Weights of a small transformer language model: untied embeddings, capped logits.
Each number is 128 + 24 x the weight over its row's rms, rounded and kept within 0 to 255. Layers, rows and columns count from 0. The size above them is the row's rms in percent of the matrix's.

# layer 5 attention query, 128x160, rms 0.125, rows 49-54,112-118, columns 0-159
size [ 83  92  88  84  78  72  93  92 108  83  93  73  92]
[[101 132 132 131 142 126 155 119 147 109  86 108 160 134 146 115 121 124  96 132 122 146 110 149 107 148 149 114 118 100 149 176 127  94 126 119 117 110 126 106 116  95 176 150 128 146 136 114 133  60 146 149 144 148 158 148 163  64  83 113 107 153 182  79 152 107 127 119  94 140 139  99 125 170 121  86 142 137 111 140 187 103  86 145 100 108 101 111 135 134 145 159 109  93 149 118 126 153 149 156  84 132 103  63  93 147 125 100 147 144 114 113 117 139 137  95 111 155 125 118 111 107 133 146 139 146  85 110 137 152 136 149 131 140 139 144 115 134 126 146  96 140 101 140 104 110 111 110 129 161 104 112 109 116 152 101 139 117 125 181]
 [199 106 152 123 114 105  97 111 111 133 121  97 139 107  96 128 117 133 148  75 132 154 125  87  99 121  97 114  80 128 134  99 121 128 122  94 150 181 101 103 145  90 120 118 153  74  90 145  87 134 118 164 127 122 111 138 154 149 125 132 120 158 130 123 112 129 121 119 160 142 145 160 138 156 136 105 163 137  70 126 146 129 133 132 132 138 103  79 123 131 127 104  94 125 162 111 114 119 121 105 170 140 159 169 141  98 104 130 137 108 153  98 128 116 136 122 106 109 134 136  79 143  97 125 147  89 127 123 154 144 114  95 140 121 133 102 179  85 118 139 162 124 134 110 119 154 101 151 114 105 127 116 124 112 141 100 150 194 166 120]
 [118 121 166 100 120 129 153 151 148 100 152 105 143 124 113 143 172 135 121 114 148 148 137 108 121 125 140 109 121 102 180 124 129 110 132 122 148 140 114 122 157 115 112 128 162 156 132 149 103 142 113 142 150 111  89  98 183 173  93 112 113 147 150 138 140  54 124 183 111 136 103 106 114 164 119 117 176 147 122 129 161  83 143  98 144 119 101 118 142 126 135 147 139 108 103 126 130 137 119  76  92 148 119  99  97 116  95 139 160 120 115 117  90 172 132 121  96 148 169 109  90 107 124 148 122 128 136 122 131 161  94 159 142  95 149 144 138 141 134 155  92 138  94 130  70  83 105 136 148 123 113 108 137 125 112 147 147 127 183  98]
 [156 100 130 135 131 111 116  97 138 105  98 118 129 144 155  72  81 143 137 116 125 135 117 129 149 125 122 139 118 144 131 130 144 160 143 100 123 177 116 145  85 116 130 132 129 133  93  64 116 156  99 112 138 137 134 138 158 135 131 136 104 124  97 119 146 141  90 153 134 123 107 124 133 121  65 126 138  85 104 153 112 112 144  87 120 148 113 152 108 166 112 125 157 135 107  94 146 126  98 169 159 129 155 126 131 142 116 105 133 129 100 126 167 104 124  82 158 125 149 123  65 115 120 119 121 121 145 136 146 141 102 120 112 136 112 142 149 121 151  46 163 168 119 160 116 167 123 136 139 132 116  93  97 153 117  53 163 158 107 114]
 [104 165 130 159 131 127  84 120 112 151 174 147 106 103 133 152 136 109 157 135 103 132 158 130  96 118 139 133 122 128 117 116 130 143  96 143 113 109 142 117 131 209 107 112 144  93 131 162 120 127 153 176 150 147 139 148 125 132 169 119 152 136 128 101  88 153 144 104 152 140 143 136 114 124 179 138  94 145 153 115 137 164  82 112 136 154 158 140 117 105 113 129  93 117 168 120  89  93 141 163 129 139 120 141 146 136 178 107  94 123 137 140 115 153 126 161 110 126  90 129 144 113 126 101 120 152 132  95 137 110 159  92 151  91  96 112 146 110 113 151 111 128 158 110 192 162 148 141  99  80 136 148 144 142 140 177 110 114 121 170]
 [137  84 131 151 143 150 116 107 141 100 125 103  97 105 146 107  91 116 130 155 123 133 115 137 151 113 115 126 145 124 130 103 143 118 147 100  90 168  70 149 114  97  71 126 127 161  85 109 146  99 168 156 153 106 158 147 144 156 134 150 126 154 120 123  82  88 138  94 108 186 106 151 129 131 105 139 138 130 112 169  96 161 108 125  59 132 130 156 126 125 141 121 133 122 154  81 169 147 122 173 131 144 158 137 145 123 112 102  98 155 137  97 134 136 175 113 124 114 108 133 108 143 127 145 118 110  97 126 152 136  90  97 135 127 140 112 116 133  98  68 122 129 133 137 140 150 107 152 130 111 141 107 159 117  98 126 145 123 129 191]
 [ 85 110 125 122 124 122 192  97 107 135 148 143 138  95 156 126 111 120 135  91 152 153 118 115 135 113 123  98 144  90  95 134  84 161 134 108 124 131 116 171 119 123 128 122 108 139 149 111 124 187 149 127  95 129 137 121 124  97  95 153 147 165 140 147 105 110 145 103 151 117 132 149 130 147 115  76 127 125 159 164 122 150 111  57 143 130 136 127 112 140 135 131 171 128 152 127  94 145 137  90 139 150 138 123 108 109 128 105 124 131 164 106 156  91  58 143 151 148  75 159 139 125 153  99 153 144 128 132 111 106  99  84 135 172 104  99 129 115 112 124 153  99 108 146 128 134 109 111  86 115 124 152 122  61 117 152 127 145 106 131]
 [120 151 142  76 115 107  91 109 137 130 144 120 137 134 129 133 141 114 121 117 140 122 147 107 127 113 147 161 126 148 180 100 111 104 123 130 147 125  96 115 128 113 115 124  83 117  99 158 148  79 139 151 174 127 140 122 133 159 137 116 115 126 167 110 140  68 132 100  95 132 155 120  82 112 156 121 141  80 130 133  96 113 128 150  70 144 151 117 134 155 123 127 142 135 102 155 136 132  94 131 161  89 102 106 131 170 107 100 166 110 132 104 132 173 150 137 119 167 167 122 118  99 126 124 104 101 114 120 137 128 133 173 114 168 166 138 107 160 123 144  99 154 125 155 121 132 146 149 183 145 102 136 156 125 176  71  87 153 137 152]
 [163  98 148 114 145 129 142 120 118 127  75 119 128 142 102 106 126 132 139 166 114 147  96  78 181 102 133 125 133 118 110 129 172 123 152 160 160 149 150  63 114 161 133 153 169 136 160 111 144 100 140 107 130  73  98  84  67 137 182 113 123 117 100 130 129 157 145 135 126 162 130 154 130 148 136 148 179 127  90 121 134 109 136 133 156 131 134 148 128 107 143  85 113 105 146 121 112 150 133 123 140 167 130  96 124  88  98 154 108 117 141 154 127 139 125  84 101 100 177 115 138 147  89 141 119 118 140 120 145 126 121 126 124  96  78 113 152 125 105 136 153 129 137 113 141 136 130 152 107 117 110 112 119 142 140 149 191 138 124  85]
 [ 83 146 122 157 116 141  71 132 132 101 147 131 121 125 119 146 131 118 109 107 110 162  99 141  95  91 116 143  99 167 165 106 124 129 108 136 118  87 126 103 148 114  75  89 125 149 151 179  55 100 148 167 162 160 118 131 221 138 129 166 142 137 152 111  92 108 122 173 107 110 111 125  88 127 124 115 111 155  91 124 105 133 152 138 100 113 126 146 146 117 170 130  92 131 152 134 136  94 118 150 113  92 125 148 131 129 147 137 163 142 123 147 110 140 199 119  90 140 114 111 122 122 117 140 115 140 121 141 167 145 140 164 148 128 151 134 148 123 102 158 110 156 130 122 145 102 102 135 124 120 148 138 121 119 149 127 125 133 130 134]
 [169  91 136 166 130 135 134  74 111 126 137 165 117 117 161 120  95 128 134 107 143 142  77 149 155 118 131  66 101 152 114 162 102 146 131  98 118 102  99 109 142 155 142  74 121 172  93  93 123 125 127 130 104 138 112 117 150  92  71 158 117 129 158 151 115 172 146 140 143 101 167 147 151 109 126 126 125 157 115 166 141 128 105 146 153 121  86 198 126 148 143 104 110 136 108  79 131 121 149 150 115 147 120 129 115 133 130  90 120 138 169  99 147 119 103 117 135 144 102 162 107 136 113 119 117 136 129 128 114 149 100 106 106 123 124 104 168  98 153 101 129 143 145 111 114 149 121 180 145 114 125 102 122 155 130 163 155 122  90 120]
 [142 150 138 120 145 138 110 131 122 150  81 136 109 118 133  81 146 132 135 167  97 111 166  88 127 185 174 158 132  82 108 107 160 120 157 128 134 179 174 100 118 119 153 142 137 106 139 104 144 129  94 106 148 144 152 121  71 155 162 101 140 133  72 118 169 160 139 132 135 136  93 129 107 115 133  95 105 109 144  96 113 138 150 120 128 169 165  65 111 117 105 135 158 113 113 125  95 124 125 140 105 119 103 145 156 152 115 169  96 120  83 148 153 121 112 121 144  89 136 130 107 113 150 132 124 112 123 150 163 127 138 134 104  74 137 112 108 127 154 121 123 118 103 134 145 103 161 152 143  99 114 143 103 162 134  93 151 142 115 126]
 [173 102 118 125 131 103 104 154  70  57 113 144  81 122  89 121 135 141 154 139 118 123  98 170 112 147 129 147 117  86 144 124 126 119 120 105 123 123 150 140 164 116  89 105 113 109  75 112 126 136  83  95 150 106 126  88 140 127 149 137 117 114 115  76 115 145 151 151 131 110 135 123 141  91  90  95 111 170 102 123 112 151 162 127 125  90 102 150 156 110 137 112 147 122  92 134 135 102 137 122  94 144 180 152 151 138 133 132 136 101 116 106  87 157 177 127 126 103 146 140 112 118 113 165 120 116 145 129 143 142 109 139  91 105 148 132 142 180 166  82 148 114 135 132 127 128 153 124 170 113 136  85 120 121 111 100 137 128 114 156]]
# layer 5 attention key, 64x160, rms 0.114, rows 48-54, columns 0-159
size [113  82  98  83  84  78 107]
[[183 113 145 125 143  97 108  68 137 106 113 138 137 116 129 132 127 125 100 132  98 161 178 107 136 104 142 120 144 161 127  96 175  68 133 127 149 143 131 126 118 149 112 137 147 120  71 108 160  96 108 112 143 145 137 136 103 157 142 131 147 158 108 113 145 150 146 101 112 148 133 112 134 141 136 130 147 136 140 114 112 142 161 139  94 122 137  79 121  71 114 178 135 100 113 154 183 142 131  98 121 123  93 161 141 148  77 127 102 117  97 154 121 108 136 155 120 151 179  95 151 154 120 160  66 110 125 127 164 139 124 180 100 123 105 127 131 128 123 117  96 154 115 139 104 124 141  85 110 145 133 143 149 162 152 149 119 117 119 113]
 [134 112 131 126 125 165 123 153 125 169 136 103 149 180 100 111  96 145 126 112 169 130 152  99 169 145 104  97 128 134  84 170 108 124 126 119 138 113 113 115 129 118 151 148  94 124 170 100 127 173 124 157 124 158 127 148 152  96 119  99 116 110 156 139 102 162  93 118 185 129 122 107 144 116 117 150 125 107 132 153 105 146 136 120 155 145  77 164 102 138 176  66 133 171 102 102 129  97 121 109 176 131 130  94 118 160 131 125 119 115 147 106 136 108 137  85 119 138 142 125 137  91  93 129 150 115 106 106 113 105 137  64 140 118 116 121 185 124 136 122 139 150 151 109 142 148 159 175 145 152 147 144 128 132 126 113 158  89 130 127]
 [103 155 138 147 112 121 139 132 117 159 162 161 162  98 154 150 141 129 103 115 121 136 120 162 110  99  66 110  91 135 129 118 115 121 121  84  78  81 108 158 118 107 117 137 118 139 143 115 137  91 139 147  94 132 140 138 165 144  77 172 135 153 146 138 105 115 107 142  95 101 140 124 110 136  92 121  72 133 136 102 142 120 100  88 129 112  84 128 124 109 134 182 124 126 159 117  96 124 118 121  86 109 125 139 107 146 195 157 148 176 127 163  91 133 133 127 128 125  82 108 128 133 110 112 140 145  94 148 142 145 100  98 128  97 148 150 106 100 133 156 131 151 120 142 143 124  95  99  81 148 127 125 135  99 139 112 105 148 126 170]
 [131 148 143  93 124 141 125 100 123 119 156 134 126 139 119  95 133 149 176 158 144 105 124 146 165 165 116 139 107 151  90 138 115 153 150 118 130 110  94 137 108  68 157 118  55 115  95 124  99 172 110 144 121  94 129 182 104 102 119  70  86 110 127 112 154 137 100 131 131 101 153 116 127 136 143 128 123 117 135 147  86 137 111 127 128 158 129 113  75 137 156 137 156 153  74 138 158  88 101 119 158 144 138 110 148 144  99 136  97 141 146  94  98 136 129 124 141 128 116 140  92 121 134 131 151 178  97 121 132 120 120 120 117 129 125 140  88 138 159 104 140 174 131 103 128 118 178 125 140 157 115 108 131 140 142  62 116 126 113 152]
 [ 92 167 116 114 143  99 101  91 159 128 163 136 100 156 149  95 129 120  94 129 100 123 140 128 134 102  97 103 132 120  98 132 157  90 120 103 132 107 122 141  97 112  98 106 124 109 116 134 132 101 101 124 124 124 123 155  85 107 169 121 155 132  94  95 134 151 136 136 128 123  80 118 134 143  87 116 101 138  55  97 103 173 170  82 110 130 119 109  94 122 145 160 100  79 158 131 111 137 118 100 121 123 168 164 139 133 138  92 136 134  99 179 104 124 146 114 111 115 135 125 159 132 132 149 158 101 119 138  92 118 158 179 111 111 137 158  88 151 151 130 118 122  93 113 145 110 162 150 126 109 124 127  99 121  94  89 116  99 108 146]
 [136 136 114 127 158 178 115 208 125  88 177 159 145 142 126 152 123 145 105 147 174 131  80 156 121  86 103 111 139 111 140 113  73 106 117 130 137 130 108  88 136 167 135 135 120 169 168 150 138 164 139  99  92 143 125  85 133 142 100 130 118 122 129 171 133 102 100 116 122 127 116 122 130 101 115 138 140 133 128 123 151 108 114 167 142  74 120 169 138 135  97 126 106 128 136 129 149  88 163 124 169 128 115 134 112 115 162 143 165 149 114 128 164 134 153 119 110 157 121 118 154 127 145  90 158 123 159 149 116 133 116 111 139 120 127 103  92 129 140 170 134 131 103 139  97 110 105 110 160 112 127  91 104 114 121 161 136 132 130  62]
 [124 127  83 101 150 125  50 140 167  97 152 131 159 137 146 121 128 112 144 155 138  81  93 172 144 123 118 119 114 109 114 132 125 154 126 156 122 140 125 116 101 129 129 133 159 135 130 152 134 148 131 100 106 137 149 134  88 112 138  81 115 165  94 139  99 178 127 127 126 100 109 143 125 119  80 156  97 116 100  98 110 129 135 161 172 112 145 197 118 118 127 130 100 105 152  99 158 114 153 122 123 149 141 139  93 108 147 114 131 162 145 132 107 116 166 134 111  99 108 155 135 145 128 134 169 153 108 129  67 120 131 104 132 116 131 132 105 132 120 135 139 142 136 103 181 133 140 112 180  92 111 132 100  98  89  96 143  90 150 100]]